Each number is 128 + 32 x the weight over its row's rms, rounded and kept within 0 to 255. Layers, rows and columns count from 0. Numbers have three digits each. The size before them is the row's rms in percent of the matrix's.

# layer 6 attention query, 384x192, rms 0.11, rows 333-383, columns 0-95
094:125105137111132142088144103137127117140130126111092113182137174185126147114123174098161161146084111173169058141107142152122089122175097082114176155120122109131138101176136141095104091124062061071102070162137157152125150162120141119087132139177148150201149126151182095165092110120142093178
110:096142121125132153154138152147116160157158145127128129094113167165135146159131075142092187084169136100140170188112087206143164155071153124132117072105111138093101059114110166130114214129162183133146143085202164101131145140146108117157105127149127153109166107143072122102101160107126153075
097:146144124135114103130146127051180107095119118113125099149137135121092125114111166114155097143127153116155166092047129181151110137160163159088081136158100075159079121102105159086121108147120125097123176103152157069125144114123101118113121195145151128124175075079159157099178149082201118134
089:095169161077165126112231122123127147151088149135126151083134131170146120158172111164147161114189178110144096138109115127161112150138110158120080168096118153097117124091143151135102120207138122142163110086140134121159137179095156148198140162118140078107131156107093178143119166096105113097
097:158131167143116091112131136145105142129139137166161137054178099184130173116103137179025137168101149137137192126114150145141145147109097136150144107132147178160126097122070143105150198076148095131159168099160148093144149123084115115165096198146108094121096122145095085187089147135101133098
095:105162168114062096083128127102134104140130175161170141126087126175098122115156089148096185100116114141109038100181157088119129177093035189166067181114173173150148161155147137154121190130064190130142096111135118098146112120089100137118108140098089078143046152144116114126147088129117112110
089:204135123149113179165136154123140139126087155152119117154140129131128152127104120150163170106171137160118106124155137134083153116129123116092089118126113149159090046093099122130102176169100134151121162003102082163131113149151091137142083183119105146135138138054073117110107099114104076129
120:140143115171161148097170145106102126083161107107092110117102099140130139167163082126113118104151157106156206161139123162117141133068176125097153129149142151112100145103095173132143150087191105174145166109134066076100160089148086125124137071096173120109164130100133112108183171085126185107
088:106136148173170106108147160086124155117158118136115127088107180132114175188173157151166117093159127171168132198131137134089206105113158156173199098150091143064122144105136105148134067138175120161177119136106146131124180131161146146176197116115165104092150146138134140154149108143145141144
088:146122129146082086107099081041152168085153139125133121118066208139103120174137135128138133143151117138119070108076137160172093127075154147136167176125077137135104140143170166101076117094122195110164108126135149135159137145154155098114104142158127063106121095165158151091127101108173096078
095:108181166091085097096171188116133152121129116131132136162130086136127118156142139156110147097142126167185136128159085057182157115125092111149082147107166160138120124129110105130114144132120158162161129048169154110179155081113132134161158143136066114161049096146100101142109094058165144111
099:087133064159153155122137125097068175128098066133099074143095107175102131113133107159087162207109105160166127154118152144158116162140141148127120097129122105141156131125128111146099076115125118147060142119188117139166103121145055111065174038097129115158137144139197121088133124111148190162
101:138124100130114102162158111183150119164122117142112132195131095149151114134099153092098112134137185102158089060089138160168127106142182132088161156130123096157080111114114143104087143133146088128112192130189165132137153103133092072097098159183108166124121069143147123115160151084172120102
088:119125105154118127157115081143083128086104142135158075051101093111151106072131050159110145118097064161025160158123171143102134155101143104140144156110084112170149159139106144138159211104125149121104160083100111130116038153144082176121099179095100149148159152178086111147156098082062066157
098:156087126153113128066180109136113109114124091105114117194143054109144050094147103097165098113117169133109075082091176086104093149141138161111151159189160089135176182135164087102157074131084049102158137130081124135125185141167114141111075141137133151140137097099149090138090142139104108184
091:124121151116154140105151134151132096194154161184116126175089138146106134111127133107159187165120122136177094121184110078113055071132062124153112098089156142067182131151102117150113101136087134114097087208110132154123117106106129111084145099149158154141160148157137095179096131187154159105
091:134097088160157118150137160110139154129197066132124172135117151158136139147131112139116057123117105122139169132164101135134110119056139089112090111132109082098094166100133111154155156130169130123151109142122169129102144129151152115172139056054144204047171138110105166154105182138124179050
090:101150099173172117144125204130089106096178147110130144053133171075135106150143104104152087051133107132088139163152132093109214142056116108121146134204144099118089179163154113150100131117183157186167119183099095161118125137134161099143129187106132143137086135121148149133116168117125153137
104:140112152119107153062091140189136124099173144124122132109129131134109104104113062134130137137122081082112136176200103158113108129070117092098109103089116098099113141177126165162157131031134144167127116145066089150119104109186102122113094063125180137121099162153135156122160141173073158144
097:148120172116122134126204062158199163161049165140132141199160111146123087028119146099163109183153161111138128110161118188108103068132067143140116095129092166097140112119107158132076085155097124140107120080130103115149122124106097087084082155121106106142178119165119107180178087093116115131
098:183104173122164133068119103151074041156125141159116127159137126104135147126128098074142142097138187113111125120147089113112087126129108155099164113121160136124107157133172099153154103172117094092123118241108108162136127170133115138165088081113168147085126165103130124099088189215074135153
095:171174125133092127206168153123149103144112111139179165150121116148143142063102184118089119069124121159150089093148117067109210116142087152089083106140111135156151150170096139127129104151113104177096152107107102184178121156084154068133131138081103187129090129109162099114148089090108100129
097:118165152092094108087130130126167093188128155151174175104131143103091174140125081133097149092129111090123138175218064105180135143126064141163062143079134174102144104128150152177157139083140174126127070147139172116135183152063158150161117097097181091066114172126132087158149115178172167082
091:126139126147095067098124156080094135149180098131075120156141144130115158220128149126115143145131120128125170080084101059139140122144174153162172159168130123097090189101196096102136131167120114067203114155168159078102178100136097150162148104134132135138153132144149151117124151150136149080
101:157131082150140135159180169090164175161092122142123140171134104152119150122128221133185117157146160140154123162146175126101143125169164166087150095139116158137128048092061116138066080148120117139121086074151091140156149171134143120076154133153084087167112125070124089121132079108153109141
098:137118146116153151188147124159104126178110126144107155190177086107181159115116153082072117118101168114173148128092076137143155133193169139081101090120126092156092076149120103126147066141137096139066155178130086176143093133161166072109162132174124150100086107126138151117061163125103099125
100:173081114151106136063094099159130069111183121115089106149184127121152104112106143092150138158065165147139143084142140143129078141153096144104150126162159145170128065141106194108155111081159033098095074142143150132104103128126123098074121125113132185131168116109163095154124149172131141124
097:131120125070134131206146082174148088185093121086150182116130130109077151083133138106108150091110134143164124100135058101132176122166103109110092113099143068162155154184133102122153071092096082120097153159132097137147132152114167151168142099119161173097111143126149105159146124094115105183
090:093146184100109197101096083198141134130111173159160120143123102125125138140100109139041125132094125115164108124167105172193057163118103110144053132090144142231124112160122137144134236091128178142140169087115171121183143145093107128111122178106057126118056135136087108154131124109115129077
095:119160128132128108138160173084094173133137125144121122130081096123079101164150100160120135102166173117130101117175142099122210081103097142158136138170125142097130160113137104175145110156123143197141135093158118140180171147103119128153136110097067113164083171131079086163140121104103118115
103:167094119118101181095065070166126077106094119104156114164168088125167114065129095116140059122125123138101126111153091134106110136139136105097149134116138086140143165170183113119157136116112127098116133166079066118097078161200111121130081175138168173151140152178117184126124122167051141180
108:108142106097160187161140115114095183122127123143158121070147129198127163155110172136092180102170178076126081118124133133128137188144118127116091132158159154120146063121049108129129139161103096138123144053112146141122166168081124114148152181098130164111122152051133052153087145090111141153
095:109154146148135146116129174079177147116159142100091141151148178132118156194142160103146170120159125085165145108062092134162115136165152134149110183097103125092131133126123145081062074188125152058114080120112186084153155109081133099131138203154113127180202099124156144120135106086177109115
089:135161156122143076123187172150171078122148164130121143093113139038164048122150093130182140094149103110118056183151125098115141117119111147181114120149133127043119149107158144169150092141135166162148090124134189104150132084161160170128114070147148111085129099135128162106204147133144123136
105:167129129099101149146082113116109093093091115132162132087158116109109132103110155150130112110135115170102127097179118062147148159167113131138086142149128147201122126188160105155142154157115171133132161085085108160162107186095185163212182185107079188122087136128128158118103096142085092137
094:137136124171211133120123122145078164204147090185143157108155127145082155140108109133052140158090121097113204141163146137096153093107124062131117110108155140113148115161160111158143073067123172137138121160110055131092113128127089142139101104049146158105111173093144126137113144130073126117
092:112166181097091102136169124135162161130129114133165165058117121183108110107124186185164205118165123132126083140195179091143169103099099114154128157118137175072156119167099145167080069091105136131147132093110124134180156177107176146137101148093114062119080163123119095161157105106112082126
095:073172135104173151133089136108118162102126150138144147088109135066141185136135135162145126093105134158104122127132085085123152174131105133174086158164122221131116152106144095152143183173156149135166130075115168121159079091096172141193168154066089072039139087125136178167077129133149135102
093:115169070099170121172140153048108148143080111085101125120123117122102135109140173122141096122098145193130124088072116126128112136152171170098155120143126139181097136110102108104128146177140091141137171101165093167121129086111116118101192103180058096134140094132145151110075116048181104131
098:153119093158088108080079120172142069153162111115129100183164106133126140073100086110091110170060106089162135088139124145120173183194144149140127178151180097181145105161129095129144111032123071112092137187124124126078148119137100112115123111131178168129145123132198097150112112148118159192
103:129160068137150160164098142209098133107096117093197142072144108071160102142109121135148097102057101124168173147168101163072187158134115119162125048167097135142181132174118077182113166083157137169131124111067114160160143082114135144208168114109108190124099131125114170123177131136115148168
096:111063162082178218071164090157150115125106148105120147192126107119115112151137133104169153161131152127152101145131082111135034115126077066089140066105069113160113131133125158088132205157087112088141103110145143115167120193131188153128135139180078168171128146145097081106161122131117112086
099:115120184143117169086156104115179093128122145120119158176131145165104140068123060113140124135103157136134111152181153160094111128094073101083074169113120132122161130146136147147149092114105138124103108138082051119132095203159157126113080100065115149129101160093121072112125104142073122117
093:163111100158101156118068108146112097116136145124125073183117129136126140087112131080128098141081115159113122094054118121102106101212158154109188154152157098191136144154137121073158137131103079113095148183135113155090102127115113144108119130175155189098198120132172119125073171153125132161
098:133136098144139134107126100156153135104130114160158120136186144115124088124123166078170083174056090094145129098096069150156148093175167151129166079138130106131138099160161122092111065090139121086098088192134127176113110136124145125124140120155143190104144117116176155134108126181168133139
109:138142131116132092086145156126128132163093071141153108085128137128158119134166100152098090119138144102128168153183119124126119099072132121110111130145107171109085120091165149155116169101202188148186169149119154090148149100173135186138095120129149109071073100101100170118108172131138204111
108:130139105153128112110140147113102146153103072110137179124129145191117162105119175148162130145088148112136100190188179129081153167094101086072145121131123173105167100121080160152106100086129090120148118176140082116157114139156147106095133022113100076148097127106135123137107125135077142148
100:139128133148137153097144104099123170107202061159144121080100156159085147181148122181110104138155122080129221150160122179118121111096174116159133125134099208085133131162124165164128130109183184137173177078119134113129154096113110131164116098036151126083150146157133153127155177153092163053
091:087080109090179068135104106139129140196102134115157169040112131139116153131166105188096125130139142130120156124192153116116171113059095128150098116119149129066178159120115124184160136084146139187122148145126110151130098135099164141142187074070137096097076154121127130181147109158128140117
108:086113131131153107167189164111134184115178188161108142117143125150145119214133174120148167113166133130122110176100209139152163151145133144148137118138117096115157101100050087129121124186120142087117100057125159110145141163113124147136144167139102087127178143119126086124143089118148075150
084:155116167132129165119160115074063120149054113182175119057096113158116139105126109141123174103161078124080122130182133086105153123119104112141136160098190133110171137127133096159164113115086155133127125167089048149144121156149078172203082155102142141140127179072092094105066138153072145140
# layer 6 attention key, 384x192, rms 0.101, rows 333-383, columns 0-95
086:109146130098084129112155088142116098088163094149106088145099143125161114127038161118117143095122160126101122164126130171154134116122143134127139186124174128150136122140062175104157117132061084160139125103090147108152131129132130091088081128130125112112111161112107093118132134130111105154
096:095151132146139119131128129130143163123118137156157103122117143063119120192239144157100149122156132094175132095122115134126134162141155106125143152122089220123117099133155120130128150133108113131154115121114157142134137085112120156114094158122122122152143142111098162144096123124119136070
095:165119131132097154145115153159123117103146136180142082189128164148120145092068067075079153137154122110141133110085143171179132112127156140104110138108117098135141155100030142076100150152083115060145100133125130104100095153137102148145117110111129139162157115130147085105152136137122150111
096:117096168132113103147145154095147115156096140127117214117136147125134127125191156110114154086158111139107092097124087123141104147118123137093121149120114156136146118107157109113114109156157146124113151122166112106134126122095157116108132170137109124104109120179139151132126124144118103110
103:079229137140128116145143118149102157126139127200137123076065173164139137152148133191112172142129149175137165134120101137111133138168096137133168103133140163145130130130150086181132196129139089185163114151142141206123158067117114155187143141118130144166095121118119126134087143157115160059
099:091151116092119164167137118095151102153143172092114188090150150133117118154085111150131132141069147196129136149177152150162104136109126116112122127165130156141111096128090130132135122145151132126162154062100078130141149095088192145128125177104098058095104140112099106111146139124127132147
092:137110070085093133169119113147160209107109118143113138196097164155132094106182134153125109122130132229117121175153170139134141152110083132101064146144103154129108081098060118133065145161122143147160131155135126154162135051160091107103092125154096160189153133084103131138118094128117084109
108:134131103098127122128127126111126132127125114116129198138134114149147159184222103115110136155096129128166150100108107090117158135114171129126131127098074151123131135110146127109118122119146127112137133133124137132109122116100147126129129131121121158131141113129135098113138140137150104121
090:102130110113141111116127138129128185170169079119165183091135104068136177154220156131116113118084112108124130104170080097113146143121105118155134148095138164132160114121213120168098095095136103150120142135111096153173141101134167102106161110133113120154120119140151159153160149120154097116
089:128111111083159174095179127111179125136186127098152160136132139120118139166222143120136131118129084109140122147135121168120090070138152126160132132141105128150146146121171163136095052146139106135120095115103096148172112091129110068093133109193163092167173117135103080115144145145159167125
103:128129083129154126152159126107129105150183165140116040138125148118129130185142101144149160101185151175149125104151144125175080144093165126075069107128133149160153077094078137184065173117180098166216171105096118194134122145133081143144133153130131116099128170149083098111161124185146125123
107:150115116143168144173103127116105109101128168128133054141154135110111136129131115136133107123182138055176203118108152148165167178065203087091111096144125162120110087147011106105153132105115090161134160106088139117071093156117141120147102153141161103090193160158162096132167129144083097167
099:138118114117141153102166117140116148067191110189116048189126180146101141139085119109126158145146127137144148141121085188169144114144176119114119123133153108152084156099093165139154154155102111127156107129128123114110143158121056120174086103123162118171179146145120123113136138153109137106
089:138123066162174129196120151084146175128078139125123155127147091136155109114166123158117103144110073140116185104109181110102121150114146142149137092151138145151086098144077086092094122128170071101106092138124128139147074091123110135131099121102145161137126147072149103133109117099111076121
100:140127146117086168063126135155124053085149154099096163135135110157134116069087099099131119088055142133074091165126079123154139124110080195170126148106145057161054139153149170101152058169104160125163118113137097109119155188112129134130145095135111137141107155099106112133185126151136084161
100:098134113120126162120131091110126097108156105104108049104155127090125063149123160158156085152148158133120095095135143165102136096102122109130155176140120137102101150134213115195151105118123154199125151131131110116151150122147103134117156153125158124075085119124159141163115106106116158191
091:158125111125141108128154130123123133121105126108163179057130104059139099213183118180166099139131107110134133077125113051057166128110142127162146086156089151116154102126166080150078083141115166163103138140149150131118094108103150132146126158086143135134164088158205134138113094114107154148
101:161150097136102094138107150132106182144133106078122245098136079129099154178160158158119121123051114116126145128152132130101111112116158146137165093133108162120150135147184151146127098108179118146122119123098156134171107135144190133127146160118084135125133112124141158112133133135084105150
099:126127092144147142101122144158149100158059091046145097131136048116139088143146093166131097136083134156132128121139145084079073174122138114170150106139081127130124141185225123169143114066159139156111101108123182120136146129157136113123132120114123169121135102107139178142111099114121162124
100:152091113137101134133153097113158093126149082105107107167126190110158122098076107126118099132127134152140118134123132154164114102108083185145101182080125040113133172079170144134186154142175135162063117128175053153084166166162116085101069142132165159124105136100145121167111134139138154111
096:091142120107123152107113116140093132128128121121117073125151078145152102128201138107137084131099098143085124111119080105088138113118135151137152155109124135130101152158255116164159109133169169158103146182139108128162133135144090125125132077169113101105136113124122191143118150102112133138
089:173125100139129138114141094146101145100117155123121124129142159120137145096000103117120110143158141158144134163130148168177177139127134105108114132123152146131146163100072135106136126131130157126146131089122090159116087142117129132143146139088114112133148137117137132127117134142097105135
100:069136121110162116117103148123162123181107080081135129087109129111122115169125157133099133167091102117134070127170112126076100124129098112097127148130085186143154115108216103188137115108151173122122146149172113113132141104107151179134171140115106081112085106187111148137125136115183213119
094:096118164144134128107138091164070122129163155170136090082120065136110134144215152139143112102141109125104061099126059091091169145143111158135160149107182121128111115124150098166128150141063090126158132143128125128139124128081080134146146067114112089108114116131137122120123179183152093114
097:178128097086085119161132099155113168145157081136087132137148187156106170139091119119136144140102157125157079187148138184136127121117126099088080152109159102104171136103027145119093160151096123145148151120141123125127143123132106078111100121136130099148171141134113117099134124149139111130
091:166120143126133149099123154140107112108130128188135095148140127092106136087045088112146146131165137088104150135101120135161144154101159122109126150122133100156135187154104143105130173118119158111161147166120167171122144164123111146167112124134145171093161138129122199122095132112097196127
091:094192109127133130123161119170095094099130109111126097170107120186164098105025167109091118163100165154110187187107105152137192133129137158145149133131137100098191194162109109111135149107136171145079142140074145139105131158151141163112115102111152159096106136074147115102076152137130126138
091:134086127135139115123102134124136104154132154143149126158136124111153121100009129111106120138150115129106148128133120129128125133128128103125104145125137120150121148165094118125157143147129134134146110128147149143089098126114141114168132131127119119106113110177114167125135109122091175136
090:076158122143172117139159155107116118101134140134124152141106207123098057137056067141112188118143149170143148206135119156140120144159132122110090072165098145157139116133103099125119173166129115127160155093083155137097133115100146123185086206097140124135138144166146130126126080156113160113
092:107141067125155113153133085086125151131144137156115114139128110071100144170211170112142131112145101148139118110164101076175096145094112174099070131114138137129085056065158154187108114136146113165175157097151064164161136151095138105102146168125112123120171152148157132107151117155131106125
105:158118129118137174110109174123094129137050151078105158139135080145160093096076048111109047187061159144111214171122114098087175149136111150140168118134115076127118184207204153115164094122178151121098122156145130150158093116172141078094066056129142182112101124052142140127131108113132136145
106:069112155132092109193153129122097178084107139208146111102097190137113124175120146149095159093208112157094154111128159155137114163135069110105121143153113192109121075131068105107113086168069151130180161105106147110107147105131122144142168193081097113162116113105120157146094094119098156086
101:137080162150124118122163143090118112127183134119169134145089152121113094098138135103097168092236179094132068113101117154144121112150124118105143188110148164122189109060089160105094114165069114071127155091091124070130138154111130101101123142129127097148111150096151118145123182169142132101
093:135106136134106119075112160112151072168143091058136121098151088075123125119183154099137140092093083112109043110162151127135067128136104147159131153121141124140130129094207154125110131088149135126120103093131139075130137142109141170159192180131113145085091119188103140137163153131165145130
097:115160122122131119157117138138090165133099159124113122129128124120139136067018103116098131117172085178121185168145129111152151177111105142127130111125128165165142117149058113100121154145147155123126144125100135156145091122158147134167141126103139115105092126094094128114107126127085121147
096:101167094143150123169094132133142168087134083176143155064119087097122096195149070195151085114096128112114075134139152079073143119077141121137161091169100150130088101128140108162147157121152133186164138159140154174127128083120139110139141139099108130101095096139139172149100082106070182159
096:086129099108121111148133099113130125149172107106141087132130171149130169171142159170130159077141101173143081134199156191120027154111071138126142135107140174136124072108167136233108128144191139202158125092147061100150121104144096120100161140136126104144131142151084183100120106127104114141
096:095124151173136095178112162083147125141133165143173093063113117130113183145136139095156123122176091089107154119105132113142168154140114110181126119145167188148214121115094076125062138119155107101078155150136152134140122114106121145161186197093124133099079122163172124153155098149135187140
091:147121157139119092123129092124133140100154162171108108161155171168146190110095142084147126133196143123154185120107133143160130094106172095118073118138182109140155141106031141053117142127080086097144151150094129177087115144130097104173097116141155113127140127163105076098179130151110100118
093:143158132113116172117123133170108123111129126140131094148138103179143110121019106147097113167096161114108158169108110125111162122118157119108156107137149107134127161170097116143161158118094127125115143115112165152107101132135103141161115108097126140120141122124124122131103125122134173131
092:161128117153119088133094157146104132128103111109120091134134103093133167087024116138109149143135126121154162175144133148105132181146145098146121071137122149129139124135072139107146187106146133109130140081144156096080106121146118139161127144065115138094114133123161146157124134138118136109
098:143159073112142134116136106130122040136142130107110075180122136076134099100114139124170167144177127110161142164114107148187116143157174165152093174116091122154152128103142166098166157179145091146069131146144128087118186151149108111122091142159154111160093158109149092153157116164148078160
099:127124066086101137112126143130170091115137126031135171182107104126109087152099098157136091133088108143093100147144129098116140166106123177123112150118067140100100130136193097169147079138141163159104114151156092134152096121124176115063102098139116148135116142111170150145145093100112107172
088:122157150135097140129156083166108123055125142166110110154153120154172113069040127109132114172131139126096173129078160129133157107138146141147135137131178074104080199178068159057143107101091108100130140167096142147124115124116113131147105132133113153137108155115073101148101161117113124138
093:147109160160100125111105131174118112101150094111124126104127110101109141081001141135124104101119133104095112180108127145129118109155086119200148103143196099133150176149144119116132163132099137114120146118124155093107152155159091133144135106121163132115113105154094142136116170125117162122
098:098132116132144101096108144148144130123114105069116209109108120135116125156188116145115133099078103131143128092138100092099120121126138111140166105122119122116138108130205130138120126096173130148136121162149133161110153113112177133133157133146131125150144120148107125139137112124113111147
103:114140084122120113146096117145128158153140143105120084114114116144115194170112113170151131124094141144171116151164111165073150178078190118134163130123129165127135109149140087179129099112141117190108115097139125128091095110101098102074117094138155105128194166118145165093126085130107104170
091:108140123150121105143125121120133148103114086118153136053117128091124149189255119162128145093115091137127112130122125087093125159123142122158158117124106143144125102104199121144082125115119116166138125127134106122141144083094119102130158131096125126140100111128152118130105130136118165130
104:118154114109137102156110128115141138159106111072148225070118116124132149160129160143150117152080112121163154101161105115079111111123109072118125074139073136125125111147151118121173100090176140159103119126151110116107138130127215142122143150121128123101097071158140147143117125106121161150
110:086117100118132126160155134054140179168188132179153092105141187114083097159165160134129183134182151088118071119120136154171095176127107141137139174106152144140144096086059100173074134182078103120133128082109166073184120133133059144123146151125098098162170162119136163118121117135170110105
085:094121103108125135143081140140137159118114166146109112123124069149137118149190132161122096161099109195084113087196171095107071169091132135106162096131087166158078111119207140180119096148159141177154153161145109168171107115138118135097138111114136111109089116138100156145130103102072130098
# layer 6 attention value, 384x192, rms 0.0796, rows 320-341, columns 0-95
088:077128126102116126124162115106085153179134143135163135100104151068129126159150085113083142185117130089121152154142074098114139251127129095105127186084126087152167149106166122137144149119106214097145089126194136185140123160170104109111118131098117132128161172086116098033119134210085169168
089:123208085147137120138153138183214130161157104094088140133144141084141106145134130147123090116152093157110111111095122163026137134165158081184211190102113131121132123129133099124094105129133118072132104120120183125127093103160143137190125138142098184153194118201106076140194136119162097079
089:125145119117128138200150110120157134148077135129133118148101130119140125111138187107103106144070182165119184133134248099149165128132087155167105144130124125145193135126124133123104084103149118124123106143079151085147087146160130131061110153128119140190137109100172122140133050169197146170
093:143103148189064092110133101119124139107106141075059154166122098180115117152143115086178112144190113138136081105110168122200158160113144100116149056127060133036061133150126102128098121101130145106126166090105173135075120149104114208145095146095124117144147151085136111083124081163142117118
088:136113107115161122093192123138076152182140215082128152108048078142110112113109135132153209151072179136157100143117206168130114096139136106132126080128108103149154127163141130162095092104144085131140123146101052139143069065126126114074151078102104134107160171143066189154110195118068108106
090:128087147095105143117105106072109148050085190094156166065128129147111129118136130113142137086170196077139108127109128148147169176073138187102075103151096120142080119196131073120110163192137131113103145149098194098133079143104143140143161162123128139091174112127153151118141142066085168153
087:119213105073133157137162132115130170114107092173178152102067164144134043134118091145142170203101193141083122159151065143137154088164108169126148193118120101159108083126109119135081075132144131124140096186102138171172148128101149148111109200147091074148070125115086118101121123178102113147
095:154133127156185118108174131126164085088171067090182154126134056135132129101098183111074070041154128150093127177133195119108162109132111150140095147135142126070146157117157096128176184118100126163169209095043137101102148125103119095140139144086179123101101106126171125142103127098188156097
090:112143063095196133121149114155101094209140178115149135150112084127149084079126172134160168135125192098150156070182158135093140139123119162054149104148080059092173134148078130154112161136127097159124184173153142125154080122078083159130176130097111191151121158094082113090116133148087127159
086:140103061047136084173110166065120153177156121184067116152117117060142178140125120181112094079115126153150091226120116116099175157147140072094078099192147132106063143117134125108135107099123117156171118125088118129140143122151137106100151125143170159147140120151187170140164156071124132146
093:186049170103075102104135152107140153122106146139127142144140149156098130146130112102101089209079176118149130140168142147144184141123151140150087137142121100157120097148132166118106102123130067095092175048113185099122124138176141142100072077117147113113117102137147151162136110171100133184
106:162247124159138040117131149083104108138146093147169114112116158211099096128125148081075137183118146139098142088125122100155202145154120131099149160087135068147101117122164105129124132159092137119141093089111191144090188183117101173163090152121120105152101094069147154085155101131174157118
099:113163134120140124189157071104162133063067091134089123116102115113146127235122115106123093104157094111076155181135158142206124093124133107139133143115124160085111094111165148139148103150088173147098165103109112141114115145122139095082102189145133115155117109226103143109162140118163097138
091:125128103114107166157134132144117086076083116126150129133071159160117119131136135137128088137068170085092180081096159070103109105152134175151149167153067109159124130144201098129138152092116138147148187125114157129086149150153138090088095179131061075196096097157066117144129102151152144196
093:143100154065117144171154122157122146092175140132106136120150177132100112092140110125087109142115081101131144065099156180128163126140120123126158108141093104135132176140150172128167184114135105131124212182091171127119110179153130134076091105089136097124131093152110142169043101099140119120
088:202124153173128101110057110126196110089091101085103130158126081119140132126127159108126061127137105145107125102126140128128113119133152164107177198100148169123161091101123117122152135178093093132107162128081096121127195128114129143149128137171138094160180115119097112126091149062230114177
087:161109068161101087196106167072169093061180145111090111118158132066141135127128115120108083161105103139120178110133101077094222158128149148091168165128083117094117144184133100122142170128137051128134187164151135127153202094162126121116105130128102138168126081154117144138079053118151105216
095:099158156109121151150101119147145141129174101078073115112170097079133082121115195180129129127094141143110120163141120172077160115126110128132139123171168137105058115141127119109151164153149051170111167172118159144147154146089150111112129125171112072105157038150121169108133207049171177083
096:162111144118198132056152105095074142242077174145124115159087089115188167164128090134148136079144179069141086136141199125152062127124125127112111111112156153134185092101128177117068130152155141121128068134146108118098061188064131120148131120131170186158186138100104115177063163078079118095
095:182179100107123146094115108133141144184138100111136153143136126118123141089117179140105140132114088116182141119198069143143165112171157064116158165073149141107174090107143162145128116146126111145140134197100140112160126194127100159097121092115136125097050157118127134138075118197092113094
096:146156112154132115129092081154130112081139104106138144150095120120086116063155127128108082121087156115124190082108136125063120114152175099193210193125138141171078160162185070132123157118148164151118166155132147104107125154186162124121047155123088078188129142103157170080130155131119164154
089:110076115051098072064158152174133201135134092159154133125119133089076164146130075140106118140082111097167113214137135110102125172152166068164143120100088183114160123140125154118060139133126160120112132150134100178201110082119116122128114074087109161111121102138140117085138158157068197096
# layer 6 attention output (transposed), 384x192, rms 0.073, rows 320-340, columns 0-95
086:137126125156176149225110117133145149150153169107065146172099157181136126095126203128166077154171156122148160142103169148152170091119098144130123108120131173124125134135072139104141091084136092090076138192094078062130113126123072109147134168070110149151156061146158108164158112081168134087
086:134117147133156200092113114122056170117152090069165113113138102192131170172093080193137175124099158142179075159106103122207086180099152190136035074154114126130112074142101136104181131153155154113158154125094105114136097118131090122119124120144062094098127136112143156143122141168114186146
084:119141128082068087075108127166125176117131138114122164130165098139125162129122115153122144113183116080130076100169094104177129106120166097106119084124161070110111142124130155130086195146127139107134158101117147130088095047119113137159072115115128176077131128089130127155158176086111162115
092:108074101042117131164145140119070161098139124186175092089123173118157200153147160138113127094137113176082148089112099134040115117119101115143142204126201126118173102096092126072126093128129112172155117153106122188138204158107101119120127125182213130156097111119143155140100128104085091132
092:090137123114137117084095153085177114157147109145136164091147121112151174174149144109171100152132105099102100148121097102138136111093110119155215207106176137159127143103113150118105157101090107149129117111150197158080184131071116054124149140117118125147122101093199109163139138178154174132
089:165139142140108103188105146116125103135101072141134033185076121152129097150058134085129100141119098162027186119208089117094118150165100075147169134112164138118133180138101187158155132103148130177122094138183163226103161089116191106132090142107165125125121168136145119107138067145136090097
091:120084113173100083143111091116136136078138117115077145158119091095071135155134113107147103127136112096122150151141133091123118174118104114165100122173113146082118201132137197181127160104116122181119132092186124031103126083093127142100138080114149155141152164166195136136128092123189119152
095:142141117083121116160156160147087157164124098164074151159123180106112129151151104167085173145139115144099136100084060185163106137104146122102123074156143134145159077049132110137098089139161129075129158129180163167146114152185177166106115116136124151139143084164079117132166116127088116126
093:074113157108126156109166136053137114135149080167109151076126170149097119198151137075099087094163091120100080167079126103172120113121117117151148151127155172152098121089141150130101089150147088172132117060171134155119194120121115096155130141099153092132121087130176141184200114097121174100
087:180157183192100171065145131156138140124118124109163151080193117150155135082095121069168140122130130113179118073093131146187081112145118176135177098137159144153159070176116121142122154205121155131146157144104127176152089121159083126165129170137105120111145156088089089104147141150153116169
096:107132090082139138148095084154142066148110128103130086165154093091165212088134136098177114114182082126119126098135129101123141144143120120105124114143177136112219123129146131108148160084108123069154116211122107222123115214129062118137093167111149156126148162101100073132122163073153080118
104:138068110079092156144122107140096173105083109156106126168065133099139156140136131174144130156109134120120166125109168114057135145161113156180059112160109160069178131130103150129133086107138135108083145157105097084144121173141130110093131079150128128145168108182105150143042128080143101105
092:170121147108082113088107179192057132065143180169174110099160078109125143057108137121138113121075096186164140117150117103103131143130141132130139114176186128104190121131084075114121120082152130109194154165105165144117171100139116195126150105138127163109123153074121068154115157151109141130
083:123114195099128063104122130081097167095118099105096161092123162061110092119077133124107143124094123130112156127192134114117095155135081107108111148145144129091137174067092153136142090180127124070139084128126165125108154068133206178116128111148195140091146120101124104090129137116171167097
088:130097120092155104133133154105116089127101111143134115161172062092160138155077116157169149111132125124092163188122144048126181099126067090111127164122175113099138123057093096148126157167150160130133121115158189116093139105117219187095115141164148174139102120083092130093177159178127113164
090:134159128090108126090187124148058095090163080110136091116112163134099101136117100171071130120118124126130120047138124097182080114144166103156095054107111081077096184130153114159153078175138182102141123123137177136148097146134169154100092104160164136094096149155097128122137083133043136131
084:131143199102125096098187128133086169107113095066127117085131110196150056150190119107135133096122127108171105073120177110180077102124134184162136098117143128117130097070122078141125090203126188127149140107101135147111096128187155149114118112157137119077123132086071123092176135144102133112
096:183156145151157127047143142081097099123071116183166118112113155146150134163081070125173123103157081137148123137124103075145058122112159167137106094158083126127166139118147142165133135160148182142162166116105174120121125087141159170123120113145091123095083193117085172113123131180123095188
091:123151092153084172172104128136156058122171091198107117060131161135114150080081137096143087161122112150115087137135085157128166108109114070140189160102168145144105121207117124085133090103120131168095126094196116185153148125103109065179167176117086141110118107150176123188157138132116147070
094:081114096093168154173146082135115081124165158156082201149133072132126088145160117100164106177133124112152106096110166131182143134121123147143111115181129185113111112130134120137131053084109132153138177092154080131175175152089038091148143176108132129109131109139125117166171121076150140151
095:155173159086141094120146198093123161112139130096128114113112154152143073194077128134110152129098165095154130150118176103153117110154090146138114154164092102090134124028041159126134070173093133111122137081117151144121141093100197158101139112109118093121118104076098102106068126182145130176